{
  "n_head": 2,
  "parallel_block": false,
  "final_lr_fraction": 0.0
}
Each number is 128 + 24 x the weight over its row's rms, rounded and kept within 0 to 255. Layers, rows and columns count from 0. Numbers have three digits each. The size before them is the row's rms in percent of the matrix's.

# layer 3 attention query, 128x128, rms 0.141, rows 0-63, columns 0-63
113:133150104129127117127106142146164133131152121166129138110142155156118113164128141148137151145126118107123145140102113124118107121141144119145132127132096141138160189157127107146137053089147102
094:110119063140098173134146097100108125103138165113187152104117151141099144157120124139153134101146121128137155117153159137105131185127120096082116105132129132143147133079106099116128089140120139
094:081149122177089164130093166122116114102182121128187098145158138123116109147114136162122113095119121137135161103152112138130146173159129103133173100160144158086079109119112135134173108131098125
080:167150108133145155136112094162120126146138128081130145148111138110097115105088096126153113152132089125140142151133132132134102130131106148134105070124106090155153126126130084080126127155111154
116:140141160121132158157104106078132098127145095172134103110104097131110116129141115108109121160094092134148144095166101111082117102137112120142165104177097115178150167129134102069108146160148132
085:108087130076099139133125146098109117110107138125122122125134128131126106109138122113118128104121141139150125127100156130140153135123145097153133138119132095122176136155091170131086170087118124
100:123119085147099126086133132137130154124163156139112107153142154129144115105123131152130149097100151146153144149092115152144129117143179097102131164095134153126118157114165091128175125133113141
091:147139086118104132142095087150115130133066138150172118132135091076137155158106144144112074115142128123122143165187111143110152123104132156122136142118140131088089122130110124167155142147120128
094:074124106127150156131120162158156109122149111098122105084103131100133122118111145168177092108111159140116111121122103102111105128103126107116171131090119124103121129116127104156095092112133146
092:150140159140093076127092130148108160128180108125102117147141147128106136124102133135112132171136133130128128134169152104103126096149123159138128127136132127147114145165128109090132129091059094
096:113134132145111130118111111144118125107133148177106127139129088132152143150110119149122096138107051169116126146155092136115154141119120108207130147158125164105142101096123105090104097115102092
085:136139121146121094163139138094098111117145104076160101112115125072117111118104132130146132113141105157096101111138127097111125143118089122168121130170084137136110120120152122117138114176138130
091:125121110112094129107146139083155112102158142122147163106196129103123104137112137118128132156107109123139183148162103126147109139126144124188123116161133132075153114109119144161139145099147113
086:124153112065131125135119139046126155150122121140095136143173135137152130129098144119091174104121135143081163117129144133156129158125122135161128137143128131133112093147148134114132125148181119
092:112103107167151110105127157091146120123104132124111115141080139152114108153110150142155129133130170118118147121166142130139113096148121121130140136065087110124141130128116129132088181167123094
080:111136158116110169093121110125160102156123163096108146154157096117152136108108187116109095095142119128137180143175107126143146135117117127128106152139147097120133122144131137191096111127091070
090:135143118165125077135108118156118105139156134091094162139080103142093138114119162109102092138118119122116128128160128090129147172129141149106148149121147104118105116094159116125109136119120124
091:154056129165156132120183185145129117119147149094148124142127138132112129097065155140173156118149099125135177099133172140116127105134161136130155131133117126152126098132087078143110120145108116
104:132118140159117100130096137098154111137113159145106150139113073179126116120117113129114104124132130121156141156097128146186122110139190085124121132120147133125154139137117158183148132154175127
088:161126130102122155119161109107146120135148130113145136132081126104134135165119115162139159120136112107130121139107094159101140143110163147110134148116110093083099119152159172183120124130148105
093:136130127123112120151141115101095134100120161070078121129107161166108111149158131109089143091182176160136127111111122137121122130114112156138112167157107074149149112137162161119166119126124116
092:144095128158135147122130080132082101152137088208090135110156094131144114140142121151131115087114128133100110133103144103114124132111103121170099132171094133124106157113121118114115163131157164
082:128173129125138134145111180154133174106100155123111137128128098144141092134135143136142150148151140161138100101125116097114137111122107090156109133085136141116144108121097142125114140110149139
096:131134103140119113127137156171126122142113142138133159135120140150089129107109179117095134183124132123099125127134116139090122097112149118122166152138146121155148151155137094159108141131145170
086:141182128091105158126130096150132142116163099156131143131116158113125156131136092131095141095141120145140133140084095097090161094186145157113140094153110148128129141110126105121150092136078095
099:114132143126158156131143124087134100122107139153154148131104119133109106168119171137111159118138136103118134051152141145087153155119112121167158147124122098129164133093140115146102098132163139
105:157118136127185117167155191153183157147143105141118097108096125116147137168134108100131134125160110114108108117082137135142155109140117135118140142109130119129102165150138136089124133134137159
094:123097082113113109137132134145135108135115137126115060130138147096138134098135110108163148159130138131151116101093132147117113157131147090096121102142105170158128132130125100115082119148118167
099:114101136117100133099109109146184087177130133134128139119152101149114138092114110123149105184120121132132166127119129099178119133128114115095110109125187127123157092170129146116062148132164115
104:092144149118112143116130137147120146104137112122126135134089143120123123106093115156160129072098108159112105170134105121128129179128112110147127122144150138102077118151153115114125112169125101
097:162106134153155142129129116089110122139109109148114152137115089194113131094099100107125167124099106090154139145069158118185131109145141103151160140141151132110140124113094167127120173146116143
089:115165089154129152136147088131109116119113175148120120124152095119171115125117128168074091104134137129139132105114138129138108128094120145172170115151108097169116135111102139120144124126135142
094:134159165150141140116113119161139142164099147108135133132130157106126136122137119127130109120097112132153113128088152164116112103112130124169092109148159108132155128132168124109118113114158150
085:169116114128127151130133110135155136137123147136109142082147145102169119142095147118120151133149138145136114097111144107129116124104118088192165133151141137134143122072131093121128115140123142
109:129140126093116170139147156117149093093116146175086140162132141121068114144113119113088140141102111169143117158086096115103146091101139120123148173126095110103135110119141115107091144117131129
097:139133117105136115163183116140112128133143165099116141116172163095159073121148121131107112161181108121112180085113140160133153129147138166149121106105143101110153152095108134122097108094109140
088:126126125046133128120157117135135103161111153153127112124140176078125154106119119144126111150142129134139121129106140095127091172124151140105116091105100125109109096147133117118132099113105130
097:138185078094144121138141124161144133155150115113107134088153159138158113096138135155171185142116137140119160141166086101139104071139082176141109130112122114148124130127121158151131094085150125
091:168171133177087132165115168118140133130135142155112138136163105151128116104114106145128121142140135120127133148116140148211160131113104105148121146100126182103126120141096114145134104147116125
087:121132096176113136104145121101122136141160144109174111135135113163128172103143138163174125110119157086140164127141115137160159144118103126130162112153164112121186142158111121130154150127170144
083:169153122137115126145162129067150129114120113106168115114125111127124158167129140126173164104116134102163103174118131097141109125113115110137128121150123145151151115113117103160108082144146103
099:124123144120113079135148092136112138124131120144125143133153120170163129126106129108103125169110111097126128182132149093141168165117133128127161156135162190122164177130094080097100113100180148
098:118124128139134156143083162138127152173080133101142101129089189122139147120129142126152165165124128146135128123132143118140079122141126120114126159139133114148172109130135101070121149153105065
101:121188089125166126118146102140174136100168111150128143119138131155097148104110125127153147116177109139131121131108131126133115125142157120119094135148124123102116135111178136136113084175198129
100:118130150137136167093123072141184115094178111158122132082121098106091103102123128143159128144153117123108117075103077110122103162153159138126120118147088151130103100114140130152122122116124140
102:141124137109128125103139125087112119141136122125119137143156142164177112125124113134142123148090140141139177200130131162169147137141117137125078170124109098114144096147126124120103126098117145
095:109130138129127121098117148158135116144184136124119113143115107132140129130147116131161116116107113102150139161149123143140102063129188121145147147077136110151156154106080125159118117105176178
094:115106114056111102090160127123100125125097118095126132111148090103199111114087146137113120166123100150114165107111068121155132155146121147143119146122184172115108109148139142157132129158116110
092:152076134122114094151098120116084192095116102146108150171139166130105121113142154112153146128114107153131133148122159120128128177175148158093121120155157121135121047138130109134104123113172138
093:181110184152169116150106099153144142097124139074152098154072139145124159102140158115147148124128119118165112107154136124118139107146186104106135169097125142157162101125105087141131128172163103
107:110115159192143138171141110084116138117122135115140149165138135174109117125110106124146108132162136096104113169156193183152174089120163126134143124154154118148144117149121145125140126141175164
105:115087157116111128124141132128126114119139138085137107105153134158156131146122138099125173110097167094136126090120125159115129154114123117043133090136117124131171124139130091150121137143142088
096:150127135136172167162119155094155113132109142172074097119109108109124112133131104120173079141147122113130050104116110116079126151158095142165115115123143152138114140146110159169193144131091100
094:131142099117115128151129120112133106148158104135112146085140172126131148138160136138125123121108101170102153136141169122111123125132066129145137145143144125093155100088166145163052145131090151
090:146077124141117092108112156143115131119121115081122104114134137135168130140177165122147165097129128111126110136165129125128116181132141151109113127121135154090132172165165109111116090151142145
094:108106139117161149122145138132108135152113120161131124153115127116131072094165154155161131117155149077106120120200123157113121105147088160153096161134155116174091108110126116122107124152089144
100:172136140169124100156128131135153121117158109147088099072127152091105108160138120099110119127152089103141129134112108144139149102140141117137157163144110106125109156108159099122148083181102133
081:121095138150124160145132122126124177103142153112133158139115086142171137135124126160136124158127123138069119128074151114189131146138147146124113146103127107128138086131162148122108137109146165
094:139168152131153129131123151112135096096116104138116122103116120125071106148149116092092128149138140130120049109118134121073121083112094126109090138128068121148114187074168132140146133150134134
100:133130127132122154131116116166176154095129138117150148157162090148153124130142129108114089092145127096175095108118145135091125122165113140108125103119132130163123089100129113135194157164147103
094:138127114156097175121141097125118124110127127155140127158141129152094119112093109167083111101150088084133114114121134189151177122098163119138106130143108141126133136132136118143125125136141137
088:106115120139114145113170097112102127126125140099108103119150125180143186132103130124140178153133140134145189147096139116118115080157134124115102128139126134146123108127147128130107122131135111
087:098176137130120166143149123134173156082134131154117144154163152143128135119123114159147119159116173115110144090108151110118131106150115080154122137131090126148115112099159102091142130106124096
091:137065177140139153154117148091141116112081108129121117138081075159080129121130114145125146099106127154140136175127057096135104106103122112108108122137133086109167141137128113104107135095114134
# layer 3 attention key, 128x128, rms 0.145, rows 0-63, columns 0-63
101:111119132130103096086139136103101146111161080177109110130132129111125144126175128132140176150109146114135103113113109138157123154128138107133121159118108140132185172126132109109135173099152124
082:149079137178117117141149118128122131142154123119118156135079125151129108145123136164138126138065106124141174134124142087118080094105155115112194094125149074137141138121114096153125128152147136
094:108142121175107177151109143143098143152157143101150121109107150135122172188088131139149138111133131144154167161151137131137124144107166087130144140146159150096095146130099171132128134115079133
082:124122103128132141139092132136187133109166166132118150125161116122145089097121111155124155136128110115153103140089137105145153099067103134155127139150109116126137150128173073085134140130130110
096:134140113135162108136153118130143133093087096135138150117155137089115108146163127124147112131131126129122101103112160119131100168095115114153122123134111114128123145150173113075136133123153106
073:136109142131175141131131121089146134094081118160127081156157127122141113089165109132140090125116111172123167130163129174137145100132178168116113144116109132135098114146081112132138106112133103
088:097108136162105116116103111134073131118167159122163143100137090169169156099117135147130120155124130141128153130134124126172107102109109093121098133076160185141159110147096157100120129077112131
085:115113147107142165114142121149125125111106111117119157128119125119148101176115175122124086091135082134136146201141123138140116095153120135145134127118153120127120127128151132184091096135116136
089:130133123172108137103131123120114137111145117138153097094085128159075165139115121124156081153075137112128130144129088094126087121137099122106134129123139138135132162119119110122142155111144126
085:142134137133125141125115123133104137104122097117120124142116135092135128136168108132081110164150113119089131130164109137102141072174128172150142140118081137115076154107137129113129117109141111
090:121087131110092120130103091139154151116160121193078118130147124137153131108135126093065116104121112130142110135166108126103142117134117120159101122151147161126104132145118079106146133079103146
084:148127124121106169122121133144120143126142128116122147119163171052090132150090157161113111130135128129124108089168147099133134122110124129180143130146081138129100124087147061097103091133157135
094:079115127143129141097135109118151139126162138131133160113112094147078149127134111148073122150097119118125140132165088110188154087072182119153153149145147151100147137138098160126123141103117128
086:123109189084140077111108107147086076124100112128111191124158139149150138110122169128166161150114110112109126138123144146182141106134148141129144130185164112095136145164121147133164110149118126
105:124134130123150112147134127095140116122114141141144127085130143139149149117072147105169165123084193145126137134080130115143090100132115120109111111112113120135134106123149133121174128146128136
078:134093096134129162103117105123149099175115120134112110171113124112159093127109161173120131170145156095126136109138083165085176149126155134147110130119114142114147087153114103175120157132094139
080:154137117137123130121133191177105158105114108098100128130130098119125106096080136077153167149150127092164144122165099136106153130145111121151158153104174154092113132114151168135097144099164138
091:126129137124108141191088112144132140124093139103150096096113180105095112150116174165097178101140129126124105113136152151148133130108164143116128125115130101127128179138107122100159104161152119
099:103085108167150143120158137115147133091084135128128105116104098128161146100127134086130144108141138141133120124077145119157140140116160074131132117118167152119085097155078209162129151145131123
092:147136153125139129155134161134103130166099094114145171119123115097118109165108126136202123140106163143135142168158110139178109149113132129136097115141134111114135071141094110169132115156179115
096:123122138157137062119148152093131136135156136101100129159143134116151101124119146132089111139110154135114122092166115188112123137121134107143138144150116112166135099108160107118147120154126085
092:104135133141141141094077158179110115121113128167110133160116098145116156148147123100107068085117143139124153100107114139130108170157130154171115135161116146098149122111111128126148113129070126
078:169137138137140121134123106157092114128111159151152103157142119119127100124129098129127105107126186132099122113119108148125119096128109129118110139132113084177139151160185135131112196139182161
095:150119117130116068101103162115096117116120124120127103133121133177094109110107105142110158146142136109124106189146118121148134060101149134130152140122163142144135147152097106118120137106144159
078:101155154137113175105105079130147131120140097160107140122136107083155131125143137110048137128078114153156127157112106104142138118077164120130117133118085150109095093124126085126137128157086098
093:162098107116112120124127134043128114130098120114120148134104137130109136152101155108130151143121165089142124117099154158135101154122114104131133118157108104156166136156113105108152112144132134
091:114110149135158128160102139066103130131130089146145138077162130123093108150110111083145163134127154126102104143096165099130108141148083134096160139143158124123125141113176137109150110141128113
100:125121147106140121148115136178118121158113121093141076085085163128148120123161103125123145117150099155104093136110125136093111165105119161100133116122130148201119135123100124099146113123139149
089:156094135145156133108169135141164065134138136143166105112154102129151129085121110131112113127130154123155133123131113102094158162150147126109110107144160170108158126131134148125113148135146132
091:164140097137101142140111141139134164111153105142170123130118097132123182147106137158147136131146100137131140177119103099144103110125091132169105136134126114087114110143102089117115093143108112
090:127102101155125152155080166106122141108106141146169112148169129144126135126124076140142134126102126136103127127108149119128192158120123113109158098127157138116121102148122179140128085108103177
085:108102131162172155128099070105108113117135166115090130113145129109165078109125152143114118101104121131153130105128133147115124141109139118181149110151108126146136126083115125138148096138134148
081:156104138153127107116100174161109140166135162119107107129104142111109146119165094111111095127170127074160123126109130140124119121129131124112158117185148117107150113184102086114151160111132136
081:177093113174138110114110108166126126117160136146124106130099154104102158123171154123142121100135118124127109130150097075126089108128131144142162121114119106171119166133127100130132061136141127
094:145117168140146132131063155137159112143147154119137126101142110108131116091133114112102141142106142158088073149186136095137123125068107165111116122155102162125159121137140108099082121115132131
092:095168141094125095127099112129138102125143137116108190094154132111129118137120141113102128107168124141134178086149151160107127110127132125135152125103115101118141145107137108116181099127102111
092:156132105095102102134112144119136119130141158143127163121139148125184149115106129098145171187138138140137148110121122105122145149148112132102110173118123100177144158104151072127114093127138118
095:120118122105105124105156151109101095140114135117089147127134130084126146113134144134112103149096140127142116128171091098110148094125115132156129158142132135119119169113129132122158134131141135
087:159132141190120141133084153130118108103108145128082128146134092139160137139135130176117121140125143107084115130103160149129117126162152065143165136151126129130106134167130205127154122127123157
083:144121096122127184149133096103141089133137118081141132120127111156096087133113134129166099094101133104125118138148158147149117092065145116193129125137135133085147126158117138111123141125135140
079:122073123167128093105133123114137107120112095101097101103099124132103115123107142122129129122065116133126093140131119088120106124089122092117171129119105145112111099126112097150073116146185129
098:128133147158121135096175133103155145097113102134143115150128076174144147166133105105076154122126098107126094151149096136146134129113108164147142092111141134104152134140111113085119197106156107
092:117120108072138118107112158162127110167112114094136085159137155105135124098128102137179155131107124132145085127112115129145107095131125135099142101116126136117124134178144089108097143103080105
098:120098126129102146124110131177141131124084095143118192127105135106136132071110139155146165137080108135125132156105134089131151157115131128092136116140121153080114132137113163127130120159137108
099:108162148132109127137130076161166148146155112144125135122118117111123118126097108103124106163129180129148146129099108067158124168120149103144084080166111178158110137127141159104112120159098135
096:077098164133083095115156102121083132116094107093124143155177124153182167112115070144119112148102147121120121162155149165120159148151147142127112158139149152119121102153108127113165147118150121
099:094159134128110113164169128097130111148143167140166102124150121157093102109128110108076100144136157105135143131160111131146165078104126121146123154085126155174145147118094152134149187133146146
091:152163131062093155095140117109105132130131130129139130133164085155154125151150147159095127076179116124126135173165121120119130101102152124195131106126168144105118121175127146139124122149137169
084:119171148101137087143106161146144153096129115122130135110066125174139155128111109129131152106153141102138083133109121152106121153127126109125180104117152116126121089108116124141142107131126073
087:190104178113136107106178132117139121109120148108143133120124178130074112128142153124150135122102119091119076115113148129128147111100104106107123134117117133141136123137108093132093139113204112
088:106132144183147133133137136157125153096123150093127142151094140132110157107103137144122133112125098131118103122131188141114113123135166119074123147121141138113095108116146149156185131174125096
101:163108161104155162122181131123144109144159114098186117115106116125143134150151123133170155154129145126126140121129100155115129109107105138097113127156159119121195112123126080128093132115161096
093:128139108123141141136132151128184120119140147176111142122138117146120154148125145112158129112136154149128072133100138120085062178125113123108118145157107115167115114101154162158130070107141118
095:111181132113077124097112154116126129127100123131149167130133123149118172116122117123118094159070128128110114115137141147136139147135103173144170152145119125112126137091150110136126109114112113
098:116113128111146138102155125113062122143111101141122118132116163138149125134063116132052165132133083103156095156122142140152125087133128148145126135133115149115120143152145085140098111143113099
091:167135105082096086134161162113118140169137141150126144147145145126121136127100153106121107148148125137144124112120149148120134120147119146139087131111127154166126147138108114126157174134052138
085:147130140135108139128112171123133155140109136162114138102134151111111105113125155125093165142147095113148116117151096126127124174140120124143137149139080163118106170096147146157147089103109108
083:132127121154129137104139156117145127117134163126141135127110108171118106094106083175179126102126159098139164087106156123130115131154097146165120124156165138137156134152139119119118106163131140
085:106143125152170114148155115141177152121109134137140146145140148098079109100135132120143077145137135114125079097128102133099096143149104153119125105126102114143129164096160130138082144151128129
099:104147153138156180131128125129171118116129119123117129145115086115130154130142134117148142117143103127124098143132110120039122176099090146133099085093123130137129127133138137171143155129094126
086:095062144159096178098104097125102147133097116122184177175122121123150122094114142173113116117118112154108114141132170152147158096104161110191088132125105137123135110133147125132111128133126113
085:123110094130073140117152121076130145123121156122137098089167148122189153116158143136142142093126151098112180104090135114120125155117142110096142155104149140138149142099134131153108127171171092
095:112176144153102136070102117103096116123127140144132141113109150125142153116149120124155098149121117126089132113137179104132110100112131170153125128151085149130135146137135140109131138119097170
085:139111132159174117159142126084097146147113104104146100119126121151121111119092113129135131104148108134117127097131131132152129132157111083119092115120103092138142123161178146109120154132155101
# layer 3 attention value, 128x128, rms 0.196, rows 0-42, columns 0-63
128:140145141164170135156143125145115132119138118098087126118138133144104124144133114141082113087096155111128127084124112108157141153130143117084114167075153098138133048129132121127119116102110127
114:155170173142137103121147092097147162127128114072124123108094145133151150115161148131119110092134115115140127140140160083121125123130086157099101156167178089105075142157116154145111137175152122
108:095138117121148130111075104113106111182124173112133119111118121125128120138196089118092144109129103130129120103101098118126155132115096108147088176113124120149129131161125106144144159134115155
132:139160115159104126169148150161156116117111110122113132124146126110116095164149119067121139134109134095093161113110116156128076091141153126132053142085118131090104146113108141133110146128127158
130:153135120136146161135086151142108110088132137052158127152154118081148148112130100097130144123168134152207112155108132100116094128111123132132145101119099157142124143073132105143124139138116165
124:172138145115104138130101127129138111108134159107147121166159090114141143132075151098109103143140131132173167176093139128123128100102155149141141110144123162149178140111159099113106113093139063
124:149146115118106138117126089104086131165098127135131147129116109134085153133211135120122084101112119122149124108128087125145134073100149126142176137092119123125114079137143153111129120135135134
125:117163115146111174135155163106121149161150088114124166102110139173113129110110163127127141115116105128091126094103110140154150183115124149126118082163147098139123096110141181167122130107171140
117:081131134120141116123107124115114098093168137087153172146123136130151136122118121126144121093109111119158123139135138181102146097146083209126137129104119155138096068146158174170111137157090161
114:142123138128143122113137140142190099099129141130141131124137134132158168137147123150142142148104167150111111069107133101120118135094125122138092097150126120121150153149102108105113174160100120
095:126144133071153111138149093150137130165155121166133110171102124134112107116148123120086154122149115132154121173090164128119124108124153184121143141159128145134092049179113169112152084142174099
129:097136142138189116120115140175104094136141094116136149174118127168125096120137112115126130136155068125119088142155115118155155122128116113135111119155126141137148148127108108116149076119137108
123:098161118157104179102123137095118133175115118137135117126138091124119111131140158080096146130147142172139116135152142085119145096105086128119134138101107115141125121097139134104129132158156149
117:151149124112152113142078087108085112117154159129137141112135138131148141100165144113109130151058153126120101132085112102074142114081120174114147139107148126158145127126131165092114129153100177
120:158136173117121145131137099087122139147137159117084129120093111126078133091127191120111112115136152146178124154134102130132102123135161142150149128173141145149113158114123151122093124094112116
135:111143144114146127163101134103172157156139068120156149137138139180144137126124143162113155146128098117096150185114121090092136153145114118115123111157127114120126137104147089114136121095188107
136:176125136108154118132085105117147131127082055131115151097077099120144176108128192115096121131126136106130104143101182120109115115156133136153170100142144124127154132127169155095106134102145137
121:126101109125171176128128109130130114079191176125104197167152109138139118145125079114110143140109158139121124115145118113122132115107124175132104119139106144126098112155118166117105100147144115
116:129145105126121156120149190166125098120118096120135126116101169120117112103138111079095159129092152093136111074129125118129111110159103127098146118090188113086136106128151145104145119140098151
121:151095153120131127160071158112088139134127141136094150111137089165087139101111098148102080092125158114140092152141125114086120135104144152148130119121124176184137086118110122139167111162100096
125:168111081104088126123139118096126155121127160113139127120121128124084078127137133071136112051125147127110135131105098129154148150152151142156114121148144157128129095130168114108158139091136135
124:101124171162122125137163154120130131103145172137165161114101158129101151101108107093135140143144129120134212061177155154130142132109131137095147103147090105137147154187138143188108137100139115
116:084171091133087111153128144140124135124124134122137118183183115091164136137107111145109110151138135087134128119148156140127145110096071065146151133121129116124115157165118144163127110124137164
094:161095134140107112139136132115079135175137137131133163100154156109142088081118137113112202108168139151147139125127115141117111132178117183116134098164161120161149111168127132111118156120099099
113:127121137119120158133117157093124122107128131104131130118159147086120121160118129169166098145147143146143141144129107097079133186126140124146112157144136149164122112151122090095127139147155131
134:151099135099127134152098116117100061138137119107155119186119098108120126131160159096124116156133150107212092139156095122139091119131127110165115150104107085096151124129135111070106102121149137
120:103129122141099087159113123132087136154145060143115091160105123142150130108092094119150100104137093118081130123132119128101143129081169154159121083151139144080136110110148135157154131128131086
121:118149152146121151090108140116146118098139149133119120141145148103138057133140113184136126121169142136071128134111096053166160111100158097114115113176145133127133163123113123131159125105144119
116:120163073119121116120147129136133098156183134162092134172090111155113069155142157107154134126086119124152109133127113114165116125151128103137116108170126103162153117117092118102148094146083088
095:129132147108150135133144129126109091178130110112132125221128151112130120093131154111119163125112123107152091095173118109122131127130100125109170150120121137095162142154115151092082110144098122
118:099096095168153162129136107136078118162148146160136162114143146133128126156185172098124113116180121116103117116122111113099169174105107133111130126143114155126124127095138131085104135130163105
121:131123140167111123140123120085112117099177148146116113084150135177104102119061115139150148102164151205097086157111086136147159151113114123114090109159123153092126139132133126118150137114108153
124:141175110093117118121139113129111167150122129101111125099122145120158118148109113113107127166113126146188085107124184126106126147158137134176140162154112142184118109120159111135127139139090105
126:146099142130109122122095124115103137130128107133111130104119095104131132118158119126143155120143154134115126105140115129109080087133154124104108110096138163159145121138118093064129142153142134
131:141147131105139113089128102121135124113152178144131180099145152119105133094124099104089144139095141083110060093139139157142116098113172099106135115122112142122150146157115139169113103143150164
121:200127111099149148105123126113102141119139129112092120093116141088128117090104142132106153124121157138093121110140137138145124106111145143106169115077130129177106158124135146156121155105099159
134:136112164116124084144093107160126172123138135137122109076132124130100143147158107132061094110099181127115142081137162139140162122121111150110099105102141133142113118153113104145097142135130090
127:131142095128136153117111111155128066119102111112156160140110131130134106142137131151123099149142129132131120077159122128157147166183164124134188152105108127160104141129152099109111147118099139
117:103123143146135160125127142165113120160105122097142128084128113125137088101123138133146148127174134142123142124138108133156071123107110097165119125152158109097143176124112116210135105155119123
133:112104103109168145179129180130144134152119114130151134145084125098134134149167164119125112104100105119134141152192140132108097144097126128117162176136129130126101175111133136135114179144124102
120:177170114155118151106142097092094127142141100133112101087155079134120121127126144118116090164151141128079142146123133113187115119133139118144136113066137141188112108130086120090137120137138176
119:159148113086150120128148137123161100152129092169135161105104101133156072118132130158134167119123138122103091152149112124148111168128120131083136108160146125105101124083110121146117070108121157
122:143117131128133147120099140160181158088118107122115103115149108058140144133128126140077136117095140100130120154104148138112136143140135101071164120098068111146136143091122161110131129100129132
# layer 3 attention output (transposed), 128x128, rms 0.168, rows 0-42, columns 0-63
126:121139097104101127069134141116103143162135160165125090138152124116169108154119120129156108154144121115111128153140144151118125113132100141182130114147107150145098174164115119120130121138111146
116:094105131144103184127117158153154130170121097210170162132136116100117124117124110103170111179090127099111135115095135132132139140157144109140113055092077114104159134081115119114131126081087116
095:156140137126124146126149128158160128113154094093112119100158125139120136136066143118115130131130135120137128163137105092134081169148151125141148123153106129109132144094069158121126058151147096
127:124102123103122132103155073111112157111118125107153134118122102116147172115130143123121100094127118125165087100135125104113137168103098107152163082177142153113162114122126101100120108172140097
131:128123120116123142136177131127125147135160130119090119116108175143171148127165137160158168136090151134082143080150104147147135151141128143124148150090141126105141127151131139108157104087131090
126:123142056117156151125150143140105130137127130124127110133105166104113120116150108219177151144115149161119106103161103110135108113138107127119101161051163148158121129124134150160141124123134165
122:148131119117132093141150125167168138134141128125119142142180165129100122109109128143137099161122130135082154148152115098125119128100137122161076127195109121127151149089137098100105123107134180
121:133101145096136087107104115145145144127093133155127117166126132135113120148109112126108134161121141135151139145153132089115120074123130130147123148096095142146118180137126080096102130155078113
116:142115113126142123126120151145140150145153120161134100103139163132145128119101086152109126120121133122105138156094122075188101139118126097163165155129117129094156138154123117014103127081140097
122:117134111133112146151081107127095149114092133168134088107113112120143111124115133107148169084148087109161141163122130179135146132152149129122151159117115130119111102087103126175112082130114121
095:113121136199143137122116157126141094114126126120148135110150113162156149117124144156137125107081128119109139094148142140128145117124160075128126115124107108127176156075145091117100155132137149
127:123096125109103121131166122085131170100124187122126108117147112133179117115119145136132161156113159148128154138083152180121112167097178120118185140129143102161132111130129121127129158143146160
108:146078116099170133132142125145172129117149126106121115151128149123115125120119138142160103140104116073135118132131112138172131122179162132152119149160155156135141120139150108178136129145106072
113:096110107127077159137131107154151119159131102158160143124111157093074119169134121179141092117148137112132192177144132162164109134143157098123110119134131133091101135091099116144136123099111123
122:088152102121113129113107125160103104132127088101160125144151150148132114115128099141118126183102100133154119184124113139143146131120114134070086138105156143142174127096147113170153166147149130
134:109089137172108103132141140141088104089118166131105132137084098150086116080136137131126135153122164138170122124114128172147092078110144138128116142097138128151131136122114142162138104176123095
132:102109111140091133134121146188092110127159193113177140121160134099106105071102132159169111137109105129146166130133112151123132132125165125113128132074153126120100131120092085152137138126101126
124:155158099126108136118130101095137139125086109126160051114120123153137120131143138152140092126106084125137139158079108132155128127104123049158140156122133116130163095094110111130103140123119140
110:117127158135129089154130092123111177106146142085132137105164107105161138160132135168118080116145108116103145112156151162155147143111136191187170133109131147151090116107089104070152125140119129
122:107163107144108122064169090108150104136147125085154102127131137102145100115136134105133164165111094129091170089096119147166104126142119102137106131141133106069156173140124150132073134092168143
129:148143157149160115159133144156121090122116141102115092126132176081130174125129147141135156170148120117137142104161159122093116102095118150121141084093116120122128155148068123147107101136124139
120:132172095081128087125091116131128151160133091163081113160115127167148128125129133138140129119125132159141062200094099120150116155167076119118159151137168144120088152093137119102152124147126125
108:147090164125172143155123128100115171144138121130064123113098145145118158147131118106156145082093152147105100118085146126125115148148115134141136152146124091098119131116198132106143127142118112
100:133144114125130127166126147154185146098127063120166108167087091123144134123136120116157128173136079127147126151176144111160154116163130131126111155103103157120127142093106093124103147129139138
109:114120148147135118126171144140123143171110139126107122132104099185156131128156133092098147118144120144152094128109138162171153086129149126111125117099123163105161160122112150213123114100122102
128:171123097135103122128147127136134136127138127130079175080156139101121138111103093158112124141125082145088153102112132121127138118111138128143108127163148148139112137084141155164150103136116127
121:148170162137148126138089110122145153094121159085162119101106122097090099135141134143135166120159132117111118061108160142116105075135127117114121117121104117183148130112117119084118129148137149
116:159083117141154115171148097095107120142110130131133136132067150121113150157148138057125163161125114124152093117122135153116128119125137116104136113121101090157134121141116120127122119162099137
115:163076161127165118132154137106126090097130108122164146114157119145118144133134136129091155129124096123130170174140127144101169143079164141113136142136109116131116126088121126156102156154176145
104:149105126146105129152092123146162132063117093156125124102113110082135157130133091123126086147146118149149142123094126139137146123141175128100083134118126102123082116127177107133182137132116129
125:180117148103127104113143121105170136116117139137115145168123142132138124109098154122132124133123157166158152138127144127158122126141156102151104146106098070112134115169125101157119094140131184
118:164106161099147117140072134145137085168134124130106138130082196107134139174144170087103145131119109097147137097126160156109111129145141117112167124119114125155153135171128115133085130108143118
122:090128121135138172127105132116159155114141119109138131141124092181135144138122096146146142095118129085097130144149083119136131131106147133087110081066107124110154165150086156120133156123158116
129:117137141143122106134166101141150133125145113102183105123118112155145168155111133114093101114142098116151139115149125118106136144117135106169106137137150123112145135087126155150146097125126131
134:123136089111086128180139128149106139152118093106148069119131164096138161149141152138175106102135115174136183137129135130110102165118096141117093140182126108132099153129135124088140157110077120
115:117133147097085113100110113127124120143154081108173096165124155107120128173127124166144124115116123119144127158172087120139126163163122133082093117162149142107155106156120098106147131088106132
136:104132099167151125142150142125109124134097123165148120167125116155169139119080115108164145121115100109137081148139109157126092155131104107161126173156111112118124159088120122088154108147132177
124:146089150104134106131142142124113198112082137110134123132128109112141136101092119114117132125124132115104136219142113100134155123109130123131123158137148120124112112177113120128156170124139127
120:133150130102112107132127100127122147101153114148090146132086121137160155129130129121089128151092097128111128079113110086088156135123118165101135134113097141134149125134129117052138142132150102
126:122109165122125126067144093130120137087096142117142140148187104150121102072115109147125134143120142126134094137073156168189150149177128110111099124112135160117139079134136121110149100106130160
114:105103138100124125127149141134132130134147146121163117138103136099118129165107141126128121067116137138141110104149090135097135138107107120080099117182141127093118134095133093157096119138115074
110:107083141139090137099132125109088138116108107139124152181123109151109168122130172093120130107129111159157187156158149109126143083127150099151097171157128098148136133175117130109091176170139121
121:118128090152117117155168146084065080120155156089142129152135137111134100147137164137146121106135143142123146084153135143149145144121130138143117130074167099101109126152162114134142138143111169